Weights of a small transformer language model: 267M tokens.
Each number is 500 + 25 x the weight over the matrix's rms, rounded and kept within 0 to 999. Layers, rows and columns count from 0. Numbers have three digits each.

# up: layer 2 MLP up, 512x192, rms 0.0708, rows 90-156, columns 64-127
# down: layer 2 MLP down (transposed), 512x192, rms 0.0701, rows 90-156, columns 64-127
# gate: layer 2 MLP gate, 512x192, rms 0.0733, rows 91-156, columns 64-127
up90:489522490457521474485478556494528505473548506515487540513495502465498513500528566563543463484507526500523479524527476504547491526486452508501515443442533513528477480482509479501542486526569493
down90:457488485459537516489500500513518514469497463549483543510451514500483527489502527522482480479490475517469512468487526506528515539479443486489470504548500512553526535543497475535518521523526510
gate91:516469492492539473493482482490570512484512500487542473516515487492501515514459483503524510455518525516477546539480529522516498533495491476444572482460522511555511512437481478507501479480514535
up91:456471540470513555513491488453478475432496502547499519511454511501556463497490463494514485478504501482533501547424479557539500515457503506536507511502486534475437475491519492507494556467516497
down91:495528433493472431490512484536468491540468501421507529466496527482493498515508519495500509537523470504519497462513467521481479489495568535511507493513520489532533515498513620487540476445484491
gate92:471497486472515479473537476519521533472509473494538511495483496512527495504477486473510488533497526499527520496520484489480490463519482538473498481522497488506520490507516514499468508453503554
up92:503504517477517510465479498491503517462510496529469515484507470513469509520491503512484503462465491486544512463485501505493455466509511479511430510503507471534491508513493499507492535507514476
down92:484466470533477500436444493485487486477492481519553469487506514487485508506529563504543516501484512504482518495488511493513503512487518516497486427492515506502520495465516553502477530482489512
gate93:485487459495511511502589527468499507499487505446500513501485490479462503535470446484517448491532491466504487487501483519559515525541483436463549501514511526529537516510482475510512496511439464
up93:458489489469479480531487486512474492513490524520515457502533473506488507490526442477514471527518491514536501496470531477495525527536505499540493513533525499514495545486486512443515504492519480
down93:482479459466512497522446505524469461484498519515497509467499506509503473544531493555521454556496499501435500568493482548539510535524527475482477480505479491487467481475494455531491563467525530
gate94:472499472536518520469527506498503471477511516455520480485502469492489515539489512484498481517439505526502488471528473488473536491468492515481468537529488499560475466489504503533509503534531521
up94:503498513522510485523457501514528526510515526452496528513475517525516525515526493527547480481525510461480534519490526526527495434501513499487504487472474476450503534522522520460520496474543491
down94:524501493463501499505477517535541513516569507447491534480479517514528503525534522498534477513495511481467515509519529527529498502501506502479494529491483488496492567510539536509497456458476509
gate95:514516482475492561466552465543461446471521513528484473492478468535502517529479482512521521524500523512514510504499513497512548462485496523487537494504517491525496508514495490487512563502501454
up95:493501502471480469477464518498474512506475479520528512488483548461527476458490529496548505451498485478466511544445464534502505523530479495516522444468506527519524487517497516518500483475522522
down95:523507521482536431513479515475505517500471513460523547514497526467507507478513510486545473515485503498519494472487501481497518536551476490521491492531483517492524501527525615518493451483485501
gate96:490494487488493465509492496521520512466505497493494490508493481514497531464520506473497553486510486480471500508493536525509544507454500518512491513476446503462544500504491493507545494498530513
up96:548516491475515482511510511511550503492516515511482495502541456504481460564457502488488495514497511505435520529536487507493527500515436502509494460485481471479478492526519494483497508539453513
down96:511511489471492536490524488479539478553550495552531504491507522489535510490484512525491487486477513478511514501500516484510466496517552503483479513499516504538528484439478475521484477477516533
gate97:513539478495501500530498519518525550501511544500472471505485535504467499481503464469486529467489481482447504506487517520488448507527532513504491488544479485470527483494525513465534474541491495
up97:498472500497438477440463513520489481494495535480505504492491496507475529503509493536534466495478483466517543497482486568507512506512492485502505491503513482489460502514536485487504472489518462
down97:481495518519485499482471530498520462494486508441499534480516466460434544493486533497525496491478513527472541515508487541504531496504463483500540516482487532534484542487517525508516527460494494
gate98:453534484479529489482535483501511502533543501497502493491514508547470483480510482458506493528516513509486524504507549511477486522534546521459486520563451498491507540494549559511516506517496438
up98:459510545475481493468503510503496501547484496451472504502544514454473455483516501445510515498512511489516443505477493489476492507489509507514509496520499492490489496470516464516507490522490520
down98:518532482453454487500511492530521486489467523454520517508554533504508474476501533497509513517511559491512498513451448484479490482505478521516477502527492494488479453480484411461493490535483528
gate99:497535477468554498473504489530513454477480519511460522463541507503467500525489521500513484490506492479488485522522484502508530490533499497513536464492476491506523498503563495522508519493502526
up99:521481466490505488441566487528518484514499530503557464488529500533504487494484525484528522574491547482501524490492478556430501533490502476522524493492467465522505515536500506473508485461477483
down99:478499511516468484520481503484465487475451517459515536537472556464489474460469504517472502472493505525504487495512481478491511497532511522471493535499500526515477458481508464493474533467533523
gate100:511498522498492521476523465492476520487512541463487493507521512473477473509493498507496527477478528538528478516490458529501521510518502467523522497544484465522490513448524473505509478501502485
up100:518501519492498513538508510485481503526494496505496512514503491511517521512515522507479484503518511489478506481531516490523539494518508498521495508523478482499486513552460471498464569526509540
down100:485487472472481478468535472470498471510507505490523471523533469483506496505501476542480516504474486467494486530486455482514495461497489502496495452502517509498497484461529548500519465456473501
gate101:529485471576478530489528495522470539527511467474524537482509520593489516524497508494484508489500566559533510531499464531473507456514501476500510481465468470515521520474487469514449495478558517
up101:508471542474466486473522518551474505478497458480477453493504521478471493496539474523474519517510558517508558512505472515512456483519509498512501526534483442501466488493466532508512498532535557
down101:484557489468525492483475514522520478477477493463433498511480519487514483482530461528503484516477480462497495482483464480492505507510484487453478490514530497510472462512516534515524520533480497
gate102:421514487504503525483537492509524457519480497521519493482496480476487494498498520479480524520487483508472493520520476452495485514482485496478507519504490499477462493500518511512501485525491533
up102:533512483527556489500515537501489461502495478489463475524492500465511493542528499521479519493495480522479514473551479459475535514538488491478503483524501486508509500499487482559478509527496517
down102:517502448480489508493519523514511483511517497564492448495484495459480513483470511474478517485506489500487499487521476480510492520525496483484487516504491508464474516525489537512510523508484512
gate103:495478521464565495486527500479510541546516506467488533502474459502504471506485517492484536541504486454520498505514507489498476477511456526483534518493459496545451525493475512507463513507508546
up103:539513496515469473493480477490509547473509494505493506512497477536523481522500516539517530474504533495494499498510482465469493476501471547522532503477462469473507495491447511510516514477475519
down103:532506509518449471482447441518494546486487504510504526470475542515480503504497489513463478444482518496482502499518511444508488504506492457533467523450488508503493484504507557483504506509516499
gate104:498461483487487523520514511524510439509525569498450506448549490491510471455498541494517519515485533511528551527482492509521507492508479497537549516501564472440503500489528468497576457487483462
up104:454521498543479550468508483498498529460483527512485468508449458481455504488473451510491512505481522496485528468496513510469491463518500468485492476523495499525466517529497495505481550517508494
down104:506528541497483504508528497541510507466483531453476495510467459524495555541425499436506498536463530507476505499473484511504513483536549458508508526488492482508487452529503471495498539490514489
gate105:455504503475521492451506502470517524431538493524500460470451521495540542495530526516491523494468491504540511489481488519497519433525503485493489492477490493465476519504492508446566465477523529
up105:528540502503528532506505573505517517487475515522464492516493525492533478519495522543528500479496486498531504452526475518537458496496517473501456520524511502523461497477500471511539463500470508
down105:496465477500502501497480496521510482507518508552527524495492497513496563503514561560509491499477533498522512478475503481473493492527500510500515527553505499480491495512522463483516505495508507
gate106:492472528495483520484465458496481499521507528493480516521485525517493477495494541496532522511495484541502513495499501522468493504511559506535504489499523489480518504548483499466505516517493485
up106:491483517496523503511499507506507497445470530523478516501499493522525462502466486508513500464498498545512539509443494498508467465447505499503521480492500509503528482497496487510515503500477507
down106:500519463496477493521530508484476464478493473488515496509508502478518520479493452487496472503528509479497468532502505458505516526494460510447518494509507504523470507474485440529510462493534488
gate107:493480454515533510489519480517517498509482529474495514521526529530483507480488495475473503525524508501469478493486472516512461473515524540493509502479495499508505471474517507509481494476468508
up107:492481511524522465501499472522504470486506505489505491484531474528451523468468532513487517522489495507504501525484499490489507480505529488498471502502528457452538489505488487487520507483475473
down107:508468504479518485519514540515501510497464510520500491490486499508489529479482503500511490487489499533503495542498481468514545509496489463491487510485513487482517494485513468485493533486505486
gate108:466487476501527533505523551519517499479507510507519474513505525512484526478495428469490467547524471493478516475523514532519493502532505518470516497502482506515500511505484504497504518518509520
up108:491528480502497514500496505508530513491478474503498526455497497497511522506491499495483474504540489508508465479518506506503480483514498472516481494473497538492490476539482516462505518515470527
down108:507511459475510514529473531461512517503494502522474497497500501515514507505517495522491478466520490484563521513501516499500470515489519489473508475472505496502485488538480453502517507501525545
gate109:482447453521515531478483451547563499527509547497526455483509452484509519506497495498567523501462529526520531513468485493522533496497493498503509544487481504484495510547484499516494534513526499
up109:514495467463517538499454480506468472543496529484489452495534500498476460499447484530503539512478497539473476467508488480466491534519486478508504511482470500509540488509505510491451486489490501
down109:497527517435511490533507517469449499521554528528468497504485531498480420485511458536479496543518481506523488526485526479495483482491502487481495484514573502521513498498523338487504469483508486
gate110:450498523530481478537494522549512477494500486479512479498491504500501522478498489520497466512518478505539482451513470516521478514485493496509500491487498489471507502497516484465504467477486516
up110:507503493503489504491480512498480485482496488507493467507479504547503525538462548473507484490514473529516513481473474517510491485511476481501513468463511477494511476504495499521474488506493509
down110:529504497506497497494525494500547483494498494456508502476509474509496501535488523508464501484495491508509441507498459496492464498516501536497494495493477496498511477497525489457475514505510523
gate111:481494496520520484486491476500496520449500492525519477530470505515508510493510484496490521471477482523506515505491479522496486492529463480466457510466486505470455509547485486505515499487455510
up111:493510500507521494486504504491507474515488489463498503510496509495484522483500497507490511470520532465518470490515517472516472459521490496488484470496468513482505523501519491513525474481520523
down111:473425496508514490484496484478508494481498525543534514520505511508522533456524547478483525466498549490488486508510503501500494480476461451525481499508517520506516523507514526518511496449537527
gate112:496493460497474512476490489484545499535492495520501519462460521558515520544546543439505531468452466510523493482522511465506466452467521536480439505487515495458502514499503522506518531467484505
up112:537517496528494464489510484516498485508480488507540519506488523483497456489491461524474450497500483494476462442527501484503472484544482548539540469493470508474492515530518521510500470513531465
down112:499469503511508501481456515513502507553400457542452514528480493506503498463516441526482518493464490470518490447528478493513437497510504486492480487497449490500486501533500466523498481545536495
gate113:492481515542502527532489476502531512472482525489467482476494488519478506518465509506489490502508500526528507514507494516478493464489516483500578510481465510473500481529488507455532537500532546
up113:511500517533460481511466507502496514476472499479514483508495488487489442489498521481479507462496507484458456489544480503525513510486526527500522486526478484454512486497496509509480517483467489
down113:486491499461531515521522530462501473537523502600508529501499529503471512514502505514512497504519485518516495511507498477475481471530466483458516498513508501531507529467512463503510490515542500
gate114:501525504528523515488526522507513524466489572503473444478499518518526538521520504473445439413565487498498515532530466543504455496509483513509579493477499498479464502517458521457504516529524550
up114:507535518483493465478509487527529509476545483497507462468456448448515471497500503488513476501461521503537495484491476501491509502508500553510519467496490572454498511483447526523481521471471480
down114:525414489484520493467522495523533505486478512489539476464495522503496548509516517501485509466552517539441473505500486558535473487523485533507522501472511490545505536477499480417533503489495510
gate115:521471455515482476486484457515508497524525519456518511540502513487457499518527490527511522500472502509496530502454501508477516516499537531497483515505538476498496502484505492497493495506483487
up115:526484499498522512491507514471493474487498505521481495499515475486501468497483519505517514477499500494503527523480535473463501469484472498512461480480449522516497509522503491479476531496527521
down115:456560497448485469515511501468499483496527478495534509477532505526537495515515479497496473540497494479487481524496507476534503473500489507532550455517494504501517488531558457488518492496497504
gate116:463487508463504498510549511505429517517498517493487514486478494490493507459463508478482493496536512489493457494472451498474519442487478524486506471511508521514487470513486492515463516492511527
up116:523485501476446537519523501496490555461484489513513493524530524552540477496526499428494498471514511467478516492499472496469533499471414485485514478484459520499520494459484519506439503462502511
down116:520519515509498496486493467531531478497499500482497517508483480518462506513505481512520498480472525504471520442524516497521548550487495474502468487500508464479504536505495582557501471510471459
gate117:514481447495514500462524508506474502506497535491511491492508502508494483496484480485532450510459524516506531489472461477488535501509517511510502499559506469507541498505521512500476497485509509
up117:485517498459490521501497495478484504480530503516511468491502538501539452496496464478536491450537490499471490487529517502486466474449465481491528459506478505503515474502500509526490493490474515
down117:527517541493472545531479505495497485481500486470522501477502494503498465477472499461517510491479484495469473495520499523469492476490489484467518521492509507488475505485523472514481521487500483
gate118:527506507545497458456538518511488514487515483476509539495523468511428506530481473500503528527479550549487502495501506465483499501509471542547494470528497485473500541505489513447527509493492490
up118:507423493531518477435532479506498554491508524545517547544474506474496518482492484493454513527495512510490512533479488513433519529513463449481503529517529506526462476514459524485542478502497492
down118:505511528495499503527559449531497474501495503472508502509511511494546496520480468486497545502495494514480474423514514529507493521508473498516474521505488494462517519497485425447491509506527485
gate119:520545516507524471489495497539539468456491486497516528518504523522515461510490507465504472503496478508467450510455504473479525498468457481518517513517473508506492466470509522468487475489499492
up119:544524488493492455522480490499500510471505506487480510492515498478524497464510523535502485531442518493526519501499515483518524581476528531489488516492510482489504485474496474533504483532512499
down119:531514517513510445462530463513524482482478475447490480502498530500516448518522511491470519541480496492512509521486516523484500508492525505501483527505507534500481477496498482499477476475541455
gate120:509474488500484511485491491502503510537506521514502508501483468547486537465493481469457502495472547489518509505504497540523507530493509515480477502487492542524501507514494498492546498524474532
up120:512543475526482511481476514487480482460472494515484516492455483491480519489492493485471470483515502487499507549476497491512495498496452497539452527529457492519471500508523509506525518529465470
down120:492523486515466505503488523473519478488526489554482496497475516488526507475498495491481511539463491516519464513520474480499517505502465475456436555523484502496524482490487498507502536514499507
gate121:484503474508539477487502532502481466473512501535522491497502474470461497496555498543528492482495497531479535487494520542424562506506506491518532492519508473513482537476450530476509484490503490
up121:489513487461509468525495473501522522503484517532471503501518550491531490489539545497508469521491498493509509521567497486539497523481493529466465482480483489494526495495516474517493483505460511
down121:506496484472512444477504495452498486498498492520526454497484478514469496497520468467512473490513454500482506494495532551449516518498539485456536507498485509503491514478449509516487517509492447
gate122:486507517470495502495539504506474549475450469495520493513501493475525520490514495509516523510535529486490463480469509472462468488528486486468441485540482503513486450516526547516498538480491522
up122:511481511520472501461489501529449473509478500478486471523510545503431455463492460452511482506501497497478520471496463503491530517482483509488515491483508499520522493504509477507480510515526461
down122:489510496497492518499462508476468501476506484472439516493503494548518511518527499537493466529523546522476509497505539515513507465522494501532487477510497514473505489504507554478489503529504487
gate123:525502463494477518516491529519508473540524518498528511500552435548523521494441511498491503438524496482564521476502454490491499496518492525498505517508504536477523488490507510536505481492509544
up123:521540462494508457498504482527500467492509516521512530529510463498537518505497511473496520491520532514536499549535506493503497463493451517506520537560466496415469485524490457477518496510471520
down123:428492504506478509470464542474518537488517472537497458484512548479476472533532472473507500512487479515499462522465484477492512524479514488478483480483512500519530492470495560494502509473471530
gate124:529493469497500521482518502549511505478513516512519514552513511502569485482475506481537475461472515472534501516514502547518523489494488482459468514495470518512516503488501523485485515467476520
up124:487530487493478475433520529491509556488492498501496484477452500516500494479491503471451461465483493448467521471471522469483498446496523464532468496494508509514435493505445503488515525483499465
down124:464473522514527510540503487531513506518507481526526528451501464476493548500520493496498520482477488534489502505508501522481519532482526448481497524512537510517462508544462474528505515472544505
gate125:546493545496469499525466555481516505476528485502461518474523469531495530522510523510541484467477508542520484510462507485489536471516462525528510515486466446485516538485506546477552462486495472
up125:508598490475536529522486478464493522496475437507491516493538462522501534494482480512527481541540498432533454556472503491532518509537493518496481523517542533472525487495487530520503481532508476
down125:497520532508484486507503521547525491509516532600487498493518514505488470500497474503511452500503531520521489500498553513501524470522506521533489465493492487489493451524488570521523421524490503
gate126:483546518477520559490526526508464489493513528505486471504518503507500503473512479475508458484510527467472528478542497497534456501500482488497518493528494522530493457498502490488508472475539481
up126:481520496521447531511496498480486480493510550499488493558506570539490497512511487492485524465493462499504473531510512500460486455494510481532540535524503490488500504543515518447527517509500494
down126:474444483494522483495506529493519494526463469494506505484486468496506479503494490501535492461499488534531474507485487486473529522508485474486493534497501482479529518538521520526502453511482499
gate127:475493484520488497484505493497512505502481550507490490521514510492497506510486524482507493514471493531494532506476515518519461503495491513533496518522506508488496489511502492526523511510500510
up127:514518510504537510490472500490513492500511512493503507499505500498498470513499507499507496497504509502482488509503505443480517517509497494522491471501528496521477506507499505522482498484492488
down127:508494486524497488474479511475492494481513509531504483495492515474503520535486514537500500508484507493510496497485494472493474503504502454462541479515531497475491481530508485504527481508505511
gate128:502460459569503496524478492527490491485474485402480511484499503518481475503465456473511461481473499513504488494510546479511519497539545504548532490540488489480524481511502552545494497498507494
up128:498445512504464510517519474501480490502439441525486475492513517509468469456471488452486471535480490524531486521492501470500485552462525555520507513493513525516524494503526515486483514499497464
down128:485467525497472541516529469502495494486447477530453513510477511498490491465495509453491484489485454505546482477513503476517484554506567540496519544481529510483508463522496467513516577541486459
gate129:508471479508504502505519504488497479510513509492488461517534501460489479508463501535509503539508527469491480494502454504510504515506534532504499499492480497502473474505529477529525474455547477
up129:492466500498504523508467518510482510525501512481491490486529495502498516482490456502485481468500470493511479512493503467529540509512525470499508508536520529515513471477518486509500483454486505
down129:522521501473526480489456522504530482482520504571522513509537526493457502516497551486513502479520503483472546499496509491537484482496488515490510500509456545479484493530514518493487525518476488
gate130:518485518500480487498459463502529491500504523495495514479538499514485509480544541519512522501458515458499469512456456509503501465516527492548513507486507527479492499492504518519541491473464505
up130:526482520479472483500478503496485511528487485498532544528481560514499490534514535500488486505483502529517486495475512464513484561508506552486475536496455505511524488506506499501514488527516511
down130:557455491531479511471504455495503506515530488428512508472518500523500498505478503481501502522516532479508461537457514463518470497501508513503505544492498540509505543477513512489507491466522533
gate131:505518490516533451495497504474514472501482500480533548497515524508520482490513480505514444521521526505487485526552492465486514487528481483518494532522458495496445497508473481497498492484500526
up131:489446482503547516517537525516510486474502545523522456509468505470489523485497477501481485524543499487489523526517442527508536505511504521505525491524482468495535523478520507464545464493455506
down131:467506480503495506476489535470489498462465530513519498544478478514469517477496479463470486507550476502491495505503483500479507483456486506509497495516545477482534524507576395496523471511497512
gate132:487508469540432488498473535508551477543464509495536486457502498504534518482535487447490469472501505462540508441504509520487535500488501479495507466527489485483519504480517499523531493534523490
up132:476468525469526477516519483490474529513521526482505506498458487524491502485448499508501525513510478514506477524466492456496494446563480457549510461526540479485506493504428521459505488461466494
down132:569479496460527465526546502489505518507519502483477514530502494508487496519489506484505512474529514502507501554505508497543460482538503511533506480518515514499482466535476561496505478431504516
gate133:491512513508514491485493535481479491527514519471491515494499476514494456483509487518470482504509536504485483521513534504529530538473529514496504492553495519490487540474477484522518505472521452
up133:535543517499481510515534505515543509491503528516482522546531552528499521509542553529510486518526517509485484485507522469492520528475522509519477497534539539462516490528533534503479509534508518
down133:505482501492474491414485551522491478501568537465521479464520501509491504497470454461504500549486527503462529493506519529514513513516577503500498506518462506530489488488510511489481460481531556
gate134:495492453502474481465514526506501461546497474490506530526473469523511491545460506527512499538560508507477507513479482490514540412450509508508495510506488505497465449537482518491478546462498510
up134:504478506445504504521479486487515491457522471519517532498497500504511465538475485473509518464453442534500491520462465557426501530509461516447518461553455508478502519434488499510497509481446530
down134:474537550502523446462507509511486517515537466426482486505506488498489478467524474470477493482479524468537502484545502488514483532492521506526502500496515505493519516432509565531473501493493479
gate135:524557531516488496499479507497508503462469479479487555520494513542497487511508559496525572478542522498508450538491493473477545461505462527521487491527467439468471512506516467499496512475493474
up135:507448495471506492515463522450519504513477487465505487533490488487551433485535489565500506460509492465498502469484486527520455507504498434533510459508516495535525483460515536465481524477443505
down135:467506506524508481479514525482462505476504451524455519524469508476480534537451465499516487484496472528498483507482519513510492511416452561524459476481493478498550493515537527480518516483498528
gate136:511465505479529473454503522501481517468507483520503476472498497518494536490511465492488507481518501538521518531512517492484493523466484492521537506504504521532447535521492536455496518466515497
up136:507530502502491529533552475467502449480510539491528508506509474525520510527490500544520522500500522490577494509490506482472515489475511475495517497513497504495476518527540508506538513492501493
down136:465512486510458493486475490446512498480496529505480465497484516514487490550455483504493501477509505448479482493502510531461497520489503522527498478486522491476498526478517505537526482521480484
gate137:468507477462514547497532495504541511477526483504496529528482512552541486517499498448492512494490526479516472522496491489444475482491469525517504469529518490486474506500490490512480492462502507
up137:476463497526503501506534482508543496509467442498508552543492503490483478521481556513475474499527503473470508491527460478503469500481460512498488460436473515493487510485458492482472529513498514
down137:464454506511470466494512478504518498520508488485508534479545479504469511510478522519481480461494509453474499513480502504534501497504524518498458514484472526538475488470469552539501518457500527
gate138:503445539538451522518497503531481513508521523476526486476509477544503559476466500506489501481489488515460523500517468552521450462491464446509505490508512484476494519504514515478503504488514497
up138:488535459508543484461511503500512477493485495473467521482500526473498451517507485487551518513510514487473500509527509473514527498508474563451522465510514480513516478531525514501500482528518473
down138:478462478538475540497508507515545515496468502484488512517530482538487559456482481495496476457520473500473510497527489547509442514515484488545502508489474498524479505512509425488514474476473513
gate139:465548480479510551516514480492497484518527498489488452500474489502490508487478470483441507479506478515503475497547518505472526485537508480449487482481505472496468538531544515513478528509456526
up139:505529458501502484528517448524487482503525514487487497494477518491523516517491499539527520472497510519493513519532529494466497507486530472502541497494487513521519502462515504521479476522546496
down139:501496489471495541503484464505501494490534507429484493494481529486474483489502518480492467525483516500530502499499502507494518534515525455492522451483504509527514511455529430499525508576514499
gate140:450455493478500492499510487554540484505532526472538462460511489521520486535549503495492485503507522462476480466497472501539552456512515476501473484488492446537498487473503506501466515475527516
up140:480462512478512512499504512499521478472505472521495479486480515515508490521481569495493492529502516547516456488492477500495430494510486466505524490442511512518465486497506513467474479500484495
down140:567528507477523517466480495495526476492489492493418498470507499483508487470489535437497483565490501489558527471503486504502470506469520450483479510519521489470477477506550413526457488523469505
gate141:497515491537463530515459524501517513488508510511507489484492509466426458529432443459511489531496466531520527501480493527448507505513509482470518496520450490514518493531498537539437528452503511
up141:537498474477507511531483462502533507526519522484468499507551522509517493503520494488496488518486471505500507509539552549533549533518481498508518504469512538518514529508509514475446456499497524
down141:500493500547482483528477522511495474473460475490557506479472517487459497529465447486517499484537517531507514536475500494444496520504491509461530518518487502519506476479470487490442496484520476
gate142:463468488501520512465533508513532523469490502509478483514503513468516491510507544502503501525481492463510520488563508521550503487483486519500508511497478483480500476531488499495538515514493504
up142:497477456517541489504510527548509475478466536512515484478447493468508516507496516513537512473498511493518492541506497548490510497439486478493516513504501504526512498506534541455491500516471486
down142:499485459529512501520508475523495460503528512524516486469458496491483477522464464543514518518478499505472459470475464500511486518447523481488478491529481523527488461524494553470483527530469492
gate143:540490523514518496471510531522511507559492461457499497492475471499460502496505520527507485555503495498498524495479465485490509514547486528528531477471531474513510478500470520508446471510550488
up143:492479522462510483501516482484480513470542485492498485519463471549471488519505444526505524498486511520497537482464543525487450476496500498504501527510496499508495498521485508498519514514499503
down143:512503538526546525518489523486554503493515511502536469480490494493539455473495541516525467509514484512489479483506530492534493495537483492518535527483532525518496504466497530498530490459465491
gate144:493488440512473501515507507534491495530490519462498477505502554479470513461531555498523491536517489491505483480534465516512520529522487507511488494464556472471532499496503517466514472502525481
up144:521502503443491473501518509513502497533448483486522506507475510500494484485541527513471523482449547467536497476545479511500512472506540532501535482507521494450454481519474482489545516494498505
down144:526505531477482559511459492473527508517498481515543509516519526480490498445530486497487529527530466466548481506531488482474506516545524470461512449511509543531505502480532514485500440529511509
gate145:480491482499513478468516492488516493504487526526491471538468515475466482496503495450508508510556529487517526544493496531481556539525518550470506490504467482467482484528546509512535475514462511
up145:447537523494482510482477517506505509483492495503485485479512470464495534541520490451533502496483499504513540557491513506479546466496518497503523460538508468459481476496514535489536528472481528
down145:532453540469532507533510516496533503491448537530507515490479525521513523491488542481476523498473483537512496472474488463480487529489520514454476509497519515486551516451513425509511502485542499
gate146:495560470518523505536503510492482513486495522481467497507532548481488501494497544512509499513537513512520486502490510524527463482496535499503484512473531540483542471475503469541506463484468486
up146:517465523523492526455450472470517550500511497519544500530520541488506529481457514439495525484508504475509509499497535513511497524498508468495494504465531513493473549476505473486518473515518495
down146:514468478478481502488477522496531512494497502526524496482477454482516532515486469506503489483497516513479509452509562509524486495507501518497475516487491519495495500509483496505518519498490512
gate147:530524481488547499507497505495498542447499474502504516493540515470505472484506503438493515488495485503480477511502501481506507458490514512512496498540506489502518484499505467533541513471478499
up147:470477497468507535520523503466498485519516513494463468510517467464506443461524469481481499524461539497536481470503497437516504501506504506544496521508517511512506494494514509527520515537515462
down147:476503508511521484505504497492523517505519475544489477535537497441506512545509512516510518483485484504480481504502518511485496538530513544521495514534468483475510557481498548477504476489519531
gate148:484564428452479514511506513521528519491491517500512491528495498541483533522483475491539454453503453532488491522504510480494572501494486465522516517525490451477500512520524517529539503499476464
up148:487503529506481529504540477484474491467507529545484479515501474470468497485517527478480445468536505528490483496529513459546502480514490501532492475522451522491458523502478483522567471517499520
down148:483475475486474513486533516490502495543427515559449503487504460511492449488499537494537492481481478532489530504502544525516520500503502497570466464524501486479515459525511528554523481512497457
gate149:493505490524488487480445497492511485513511504496493479498505481517476481507452513506527501480465507465482481559530483551489520510552521528515569459490489503460479465557553523462517484473514556
up149:521497457498489442482515438495500518484496446517517471493530561441477496512497471522461506511513509476501494501478524450539507487487454497505489487539497494491509539527486470465456522465516514
down149:492462543469492480522481479550481474457496518538519478466464481480524448470474507471491436525532495478513525448516488504507516501490512504473507496518532513495496459485483555523566518451526483
gate150:502492489528483505505486511519501518496522504487518523505467509478468494479507499498499504497484491487526497457491503479500517532468516489504476530509496492509496513522521495510473484468511452
up150:475508486506518487504478493523501494497504528485495517480484498539496509508493515484497522517506534469508495522523495520486514506511510497520506487507477481518486516508488481514514488516489497
down150:528524504497491489524480514526501500504494508472482483487509529529497483518497488506496515543495496468512504517478491491501519487477485485502498493496485498488489497499500541497495508559489503
gate151:453496529536528544458461519552449472503535515525519463468482541486447516451480500484517507474485444512530558551497487582503454514510497479460519453466480507498533538497562469435528463476538591
up151:506515474514521563498544527505480480511454475492464434516518501444449448460513522480514500523478448480493542517520529539497469493533470557513495473540547482465511500523530461466501440500465581
down151:532506508433474467522441471491508501484566567503538550479487489475528534546470495481472510511534549572495481517463480486495559482494486437471516497473479521495496514476436506492538528507508426
gate152:491481464501495473472529515527525535489526498467467422472505490458479462470486528473547496513514511478483477511522466495519497532523493489517518488508471511486500502529529520484435518512528507
up152:531559559509531492485504478496513541480489455475480513476497470516545512499509501517514496488530528523523459487464474505501518470559481523555473482491531471503500547468490547519525503504525485
down152:525470462515496496502510521533488513529482483482510501465515530502492464470487526436462505455517527471460512544490482485509497489508523513475513512473495488521533533451476540512455503516507499
gate153:471494504508499509490490540492485527537468506490457467531516484521488472468492495534526495518496499525536481519551501491479491523475482526538494475501492520521458495522504499439483477548512480
up153:532505507479504510480486541505487515524500490493462527561521495477505484520546489522485510489501531504517468525533498456519542491481478550509504502519463480501467478544477441511464458518560461
down153:463514502489476491500495513501491487560519477615530511531542482493491534527464496470467524521497529487473497513503518512509544472512473492489527486495457515533511490551511486500462438511522489
gate154:501486474511490527510516515503469544489486478486519512495495504512535522504536497476459512461540525552481494504513496519503504458512487496500538474473458511484481524528484527492467542515502494
up154:504510491497488554500505475465506486505491474513483475527527513513532497499486509488506511478489476484510505502486538508507472477462480526502533549508533514513508530521519513489534518483508512
down154:525521510504488465518492475560521468487525568460489534533523505479510509548482487559543478505454507538476499491472471546494500546486523465491500509512528504486488483517492473514507479499527475
gate155:500495475526495531475553532493540517511501534490558516497489486496469540507536497505534519475542571475518549529521464493509546454498471499490494457535478483500508527508515519458507544485547479
up155:531476467555484448508490544491508496502482532485523437479523509519525565486469526543509521452531477504504501481518488542505463489507462512517568482440533508479469499495489484471542487507516502
down155:463458498563479512487470504507516497438502505499447475513470507474523481451492522516514504553524518501475484530518477478504456520516525471517492462515497536480460500493543500496483474487452486
gate156:506487476498505499510558513496485498560529483463502530490486481528519483527543506517541510543509512489462492484520440440507495494502489491487473490463484471500533434515487474481480483520501512
up156:514495559462520501480474482517479462448492496488545505513499517474512480486496499491531528474478478504513477505508475492468512510495491492489487469493542518498534523544488480538496491534523457
down156:524489525505465514498512474562509454510458490459481477518492507504462476475497504505508494502518486532546463474510477542460463541442475480532503493543530500493518531505487491498500512523489476